Part of a small language model's weights: width 192, RMSNorm before each block.
Each number is 128 + 32 x the weight over its row's rms, rounded and kept within 0 to 255. Layers, rows and columns count from 0. Numbers have three digits each. The size before them is the row's rms in percent of the matrix's.

# layer 3 MLP down, 192x768, rms 0.0452, rows 0-67, columns 480-575
099:163156065154131145178128127157077129126125129087125162126113174109133122144096143135136103156144126078117152126087138123098123159148158116164145190079128126099155123106150095089118134163128070125128162108090186130137165132120108062110110153127119112156096125075140067093101170239148167066
103:165102169082149098118120112108086124052199163204135119146088110178096156094136099142098088093134122112123166180134056139121096166160148092141089106091131137142117162088103065059070081129118151134183091122143148099179118123112144144101142130116077134115138106144160145166115077122166165123
102:127106127092108144143112128090105134132133125147158098131171159113091171133156119123113111100087104174121105140108134115172129124109165196137092125116176118136104184069187142137147060136143110119102081121105113113100129132099119119093094172130128191084114130134101082139094129106145104172
103:142140083077134148149113116184075132115089124150141108116161127160098080105138073145115159156099172112125136111163141141100130147104133146157112129154126145148129143100121098104112093126132085126118161160167089120071101117122154163131057109056132037134151102173133144150109172082153108115
105:176117109149141081082127121106088127011098125147167112118115125122139123114166121079113140161138143207132133117106181147175088130054116062114125119112103106096200149108118128110120157138131143128197172123112138155203154131141192105121077123056067127124196117145141113130101115153229083109
100:171113100157123094105174148127110120158163154104148082074182134142098094065067108138171169211144072111133087094107126097139186136124120089042186107079113096185103151111099157143095066134132110125075137152128112114141169129110124044137123154132102115130173114170125076129141065122076080157
097:120149159150120126079113147163115124200163151100115132190159136098125106098154128156082126128154130137131163184185159179105101108115155115162138172126162149109129142116148112089185146187123172126172189161142176124159142125123129108069164113140087100125071076107133103104109100096157137144
095:153074158120122110099150137163134139167134116155079139161131110145158134217132169131112205154134139125147148093130132171171073127190084106118116094095112129162173171068168161193163237175110123121093162173110153137135106125090119146128106137106129189139154166123147101103091107126097107097
106:116156099096115073087082112138137128168113151091131073147121132149081163108084117099129147124142159082138196114180171120115092082115130167124066114064154151124215180092120072150131130134140186125085178127159174131063154124074131133124140136113100147149079118106114106118137169105084033130
098:125093096120060143149093073098108123107112114115096155136156148141119155135172105112109152171157147164127103166146188146108123066135153083130129112085086097104078100102082110055162128103138111125157093159117158124063088132075109151160112155153156148179131128112125150113107147180097143059
102:125137141178135130120153126130126133108123144122113123118141145164115160089133104133078132146137175149132096133128102071119210085118113128108138130143143127108142173156141113133174132128140133126161124104138148166127177130143099151114068169173154152169091163150156154101101138113144099156
098:154076095185197143129176122093178137153119096134158141118105101142109146104081206132125101093165133143127089125131149117140138131151107109104137117146099094129181103097139101167110089111134167134127097135117076096159120123076164135092139148126130114115116117125166146160150143117132122102
101:146150135125092049100116125078107127126104178174137133161140096164124140095107171183114132161187167101120132145122035075147121121088140140122129120100151091134130101145171170128144143135128121123105141106107169110114114122152107145193117126091100146145151134090120095119113119156122142193
096:143178150134128183133132122154077129114132122099135162130107133192147081127140132133132118168150110086132099138072130126133151089149129145121166141105117138150131076114096107158123167125128132135153100174106145121112187130154126127136124121173156148100123113141169213053101140086124136124
100:119144092158109139098144152116192129105176092132079138174150069065104141127102093133138122117131102131145092067131132110167087134125098134119104099087141066142119117117128092149171127113116094130126130140095109107110111128121176179132111214102123145153101102218146161114158118122093144113
100:122108125138066120070172127113211127144110144181141115134104118126122143120115142105084148143123111147126116103117114077142120105171107147136149187074145089112172106113151150124080183170137094124066144133073140080111138129125117129060112139140131134133148095175174091170143131155096182105
104:129160145080164146079173112167119125093108152106117198132172068076122119143095107173135130173114165163127138081088178137082173088123145104166112080146143124093067130138119095144162168090124143114139137092088129119111052133115177178157065078062102149170117129067140142171135098097147072099
102:113123127117055115165116103190125128169193146090111126139143115111078150173147101129124113069173124152120091123079140085138097090134129093088106109093174143149163140119155143149071141097122125114125108133152115169097151124126121095104071152096124187049096080153130085190109113116130152093
098:098082082147170175136126171088178127112103163140112073126126136186107176124140054170110133134136174162120126125065084146085119131112152185144186098142163085174075130182109131104149048167116145134097118092113236177125146132166155150127135168158150169072125141100177151110089149128192100158
102:135163154184124094151137172095115123120086129148117152108087156127117091150090138136152122137126153152122137167100127110192111132138112116144095160149163059081151097069145131136145143126139120136163119128135086066086155129129119120138136162138098173097112145148182054099114151127136155174
103:060064101126064122141160125130171129107076144122098155138092129138149172146133164214152145096147070074126164123068137149129129105073112135176159085113130091127154031128074129129107106113116136130099089121147151078149129121133142142140113132106084077085124093204183123100045168152071086197
100:135137146151149119069088103158061121150098063101142197100134108107124131143120095206186094110154149097132145067121131120087066110093136167191167088061095073153134153111119105094116138111133085126127115130155102125134175121154146187120089134132095107126123162072119151108065117117073196113
096:160169066149172059082128152127208127157139132107143124104112178105153113122141143120115138183106111160130145093168155092149104146163108102126110153096107040184163146115135179194115093120118157130129130115122107105179100127165137141112115166176129191128147101138120131153158099165083201129
101:102149142145167096116091128136148131137115188110162089102107117154112091139095089138174111088170137116125116129131157117096174168147131132106165129134143159107149121122100183088142085140125153127146112168154143155153116127139081095158121108113129123067137100150171092052153128078140127094
097:096113156147098131184110149112161132120125092097210142142097128161075102087052118053085151130141157125123127177128090091156175164177127130168161088152163173089091179110154079164139113124122166128096117131180077042135115133141146094127131155101113077152143061106106142076092100162114098119
096:149103140113061115098108144080109127150042107138116173140185126128137157167043139115123180165125184141120147163171097170170097152132072153075124087109099166118182137139132159117153100237126077115103082116145166168164097130154165159111090112122049141126182074176096153158166173053119132159
099:138111198133131105156165105113131127164190162114151118139149102144130112178095145092086107129148117158122131125149166114104146079211116136111166098116218093114190126138145130139134131142116113130046178121076185128167142135110150079142117165132196159157132096147122170081068097155079130144
097:110175086105071075147100101161105121080186119122125081196142186143155088086183140168120042097123159070119135093074135151084108157122107171080119116200135151145090157162165129111123137134144099123141095175198092146116067129135119139164163142101119107146114072159133159149099167102075094119
099:200102148152107106189144132108120133127099151163134084123100151083104138118102143116151065111151099123121171107170123092139119149113107078191118193170074131109141080161193157149142100176127074129159094128111096125136078135105104166076126126119105122193129079111139161107118142121119079111
093:087108150093127163165147127159126121127130175200083153105142157138137142118083082096190114139124110127118166136110093156077150205141127171154104165145110068120073105117122121110066083154117134127140103100138081141122105133115093078106104198148176166128120169167130137063123123130159122150
097:088140090169113127136097087152116119149172123130087098132094082118178175149044106155187130111097151171131189155070102100163153106172145167166138134098138137184127097111167089176134113135137166129147129092131133170090109136088108111147090120076120101141072105104111195100106198129097138150
095:151143201134177143116165126103068131105195132087163128167099173066112139075138107110083089120095066153119133087124102094169120125093162195114138112102118083153130111128130141112162129121117162124132143094132146149099113133184103203112110196119063110208152166103162134149078172133074083154
095:131164083131171084198149071155098127118140118139109142105098094173119113135067185098120126195112102124130153152185124099087136076161102200163149172141164141108135151097105077133120161187129139135128114188139127075140161131145166095123138132084173135150149100157177157137093104163172127138
099:161140154116126116121109126116067137203131138072117133134093151099170126174114096082132167198116157103113093103135098098156179114125102147093159130171140095085088156107148112108152126147128140120145135106088095154083153125102162186158113145142147126091112127172158139089170190077120086081
098:129117094152132099107068133101060120173087234130171109138162164082177166116118122179154102153126181161120150153071119135116124117126147208187170110163136102176129067129131132134166177105136104126123119088201072174156161127182102145120153112111090076152163151166070151128143157129116156111
100:144163118095164135191083097089177131091087115042103134150173153130160117133150149139152107110063110074130106151175160100114116070125094080179135110143073217120130181163175108121140115136122115114138114089147042092120101126104083079126085117118146158124124108121089120129177176153120127086
105:099103119149078126171130100057080131105145164076167118079068130136101149142096168123143162119134141145142142100082055127112165122102095137142141132137149147048173161163135125126168121152134118124123118155079125128083120125120155154121102180122119130111094118163081119125141112107127143160
103:082143095123146141103199158061143122112118153191105139093144124119186168125149108143161120103115135198126106149177170069168133139100144120133123165210097115171117118104098188118133097138136074141160122118130147136126150128157100145129151099122121132079097193075090184134123159163137095148
101:117122110090141126129159130117101125112063108094119142112107059110117135152168092175143163097104144124111131156115124128121147170151111165177140137101098139137125105152175191114146079101124158136130154089120125116164086130177120124147152122079184150110136179114030074179101137120131123113
099:133113123158095125097199143136124128138090115157143145149133142151120133154101124126167135124079102134129127146148087167102100133160110155097121142126114145121128104131135131159116126112142153122118145168127164164112166127178108143131143155168083172163157106163149097092181143146150140180
102:115148128092104175086111146132131130150229096097139076179056124027069156098148127195046111131093132175134109169115087106190109125097096146122149111092111137114146109080124111143148177168133145124101171137108110143117078125104096177161120140072099079092136154068161087165136181155132067139
094:098121132122092190145163161123112121172141142145119101121114110130180102132130067167104150079164151136142118059138095186099157136142063142122116094147206096164170089125120140113170129164138131140126174113188143131097138129153185183156154154108116132096167124109086136129184150092092148118
098:144178152135089153180116132111150132089163144161134059147122195137142147210087096088146108111129120132114096090100166104100171093128181072059150144151123161121140123115146085078089117134131094133136153080142079145142128129136127135121106122160162095083126120112128127130118179119118108116
100:142053143101192138063147155097101123116103043122119124118123072108137065160205125073128120130138133130137143177138118167187056085102105123106157132088168155102147135099081185064103151164122142113110102148103161086096134130076124072078136142165155076086089105058139106107150127149092099092
099:157077177132173077130091146117015135129112120112115183134168110107133143105126143161082091114145132158101121155115168153120099144127074115128138089119085135156149137129152125117090154114113188130183180149072111068131114131107053172101190124128099134126127176144132143138137122083110170123
102:112167114130149083171108105099088127087103178137083131073108121134145139101136121167064099125099134127127181128118152148148079111131080121167199137156071129133090159118139163088114140119134129113096126146128114122111134132090132100113096172106104122089091170096098112159131081121078140133
100:147134107101068049157111130172158133115169139100063131115114117063181183174145124101169081129112160099109082153088095125133106150093111124131115153105128086123148075076159151153066113166116095144109133146159151143088110127155117103099151131100088203129145116154128169152086158138128127111
095:221139135103079151125136137109159128155154098156108139124095110123094190129129073157100169142215127136131140112087084148165156128113113090210078101107150156117088116132070146109174164159128119115086162157090124104095096129168111114106131122092095173122089126096114075123111097098128080107
098:118078095115166114047172109117157123132150036147081086103110126171155107121079109048161113200115164145143185159121149173133146069100110154141149125139102155087160120111135115118107071110144138136123131098141114070153169131149150095136100151098108137111104155125122127142106103172055185152
104:101169191079124164135107126143089134121142143140129103141166162060136123139120102064120142169144111164139104151066120112128102122119113117173135159162095128114149090137140120090140065101117047121122090146145136136111040124077124174106131138109149144121097155041084150181109118129107151126
107:071119149074074164076137098091173132136099118022122148115149115108131140092109102140146098127099127151139099097079074157139144150096121055131103154087071166120115100066133079075146075105125126129163158100103105123082060125133100120079119114094152056142081139131105077072123103110160129136
102:157164108126157153141120125103074127066123127166140142138184098140194173164054174068113143158117125143128140146139165157154147126093114124164117108146088216162077104151096115156096218110145114122164121153035130092123081132125099147140127148077144143173130101160139176133064125170146146131
098:174178041115008104112090194184144130133181147148147157128156122153135125141133142125097139162145124146135077085132075069152144129100163112113138055193142125085142097142099091058082141131126089131092122103106075120099147133125159150142122128081156095114110061191157188141118153159105162136
101:121099089149151119136128127122131134139141137075075154119081130136142068119134140083150122151059131122134148099052103130120135100142073121100179144077117156117122102064191136100174150107136145141116090142110144120085118137094139169164103111119174135065122176115164092120160145159143130059
109:112161104134133140087128185077099123116084120160122162068095119089172152188152145171143188183135138124132213115122142116064090127076101155144189121143106054192164129090165108135098154143123141132171115167127166140099154129136145109116147103107148151093184155094141161152132147140106144195
097:115099127081194105082060163119108132152077162140099161088107123115126179162157162164183129146116074136125115115110110145131098143083097154137107167160202153218159123112175168138128093123112179121096067111116120091128122123150147112142137119102126101178090107102134084202062119068145063140
102:126125116062136154118176158146154130117134169104076131117166140169121154085072142079117168098171156099137201209113156118154153070156184148139117130107150140046175071123094102121123110124130184121180089148113155076190186124128118115105124094161099077084159100123072137127100152140160135080
100:067110150097105135107115082111158128108103137169104105129142144108157156066110064158112108073120110054121153159157157148096058148151098104050144114097160123065138146118168103095139136149113196119102160075153095192082110140092080135154094164124124169091076165098152069196114136206119088120
096:157114192141152093099124125097086121119076116083163130122135101107096072103174153126142148131159082119122105115150130140152151130155132138080155155122182102164106145133157105122158109179125086131157136111117190129100120132086110137142144101114116118138173160150141136132141040119131166154
100:140143149141106196104146080130083123147128091123079134126128130106098132158129134075160145094144107145128131109146104146108185117194203087138130191143121142155138159157086117112116145136131118129118126076128121162100078123082153149114136118119084161163099170161128100061092149153073136085
098:111133123165128155106108139133091126107084131146124142123137146159059076137146158169149180130120169117142109127118116171136156157118127156098170153174116192078129099139130183118182111188137126117115137133145116080136158128145127100168153161156132116124115152160119136167153173102156097125
102:171172145128117116096104166198083122135127122091120167123131189171090114093141140171115134107155120148130083181120159085128044187136177100153113097080136091134111154115087149134123141077142173125094167055144182154087157132166105069120117133100160081126189170129137107169146124185084109148
092:137171140111176168119104179127158137106147101132116068107111100114134189138069150114153131098107145139120112087097177078093126122042091119126161162118137134091097109162050124124144116144129173127178151126153089095101140127047160115128129134088111120156089084141130108168112117121120128105
100:152124134164105140148180071065160138120138149135107149110082110078168144147131162063132126172075114130146125145148104129110136128109148174178121116080182143163174133172113113141107147062153173123160169180144156120128146137175154169107132154128088122094175136145123131190096152109133138152
097:142124120185080114126133148147135136166111160097101114145154129131121119074134143128113141101163111128143111150117136130124188135081100167164147153133144134153165165094107140111136098123129107129166134049089118139170165128118076166048201144097136098089174144182153120092146109140151118129
101:144146088150160168071180162210148127145094062085097133139194122117086101126164115080194091135134156140122107079123189145150087131148148125132137113084145147119155134170105149110111126121109188121092159136111118087077149127098103077146160104124128157160099092134109123099093133165126138137
104:076083069115138087123086136179122127146124122085101168055123152110115103171127089029151129151110118077121127103187115122157134048159104093085091056067168098035141120134143072122131110104131115129103145128104086154163097130065133122084107115110099150146063128120125142139110138137078128143
098:090142170127140124151146095092080125163144116122123099112189190174118127160190108068161115133054083109119089136143107177112125136149097150105114089171129145080148134143109147075092082124121082129116167123112130090079156123091073108136123107146138142103133095204126085174143130102128096070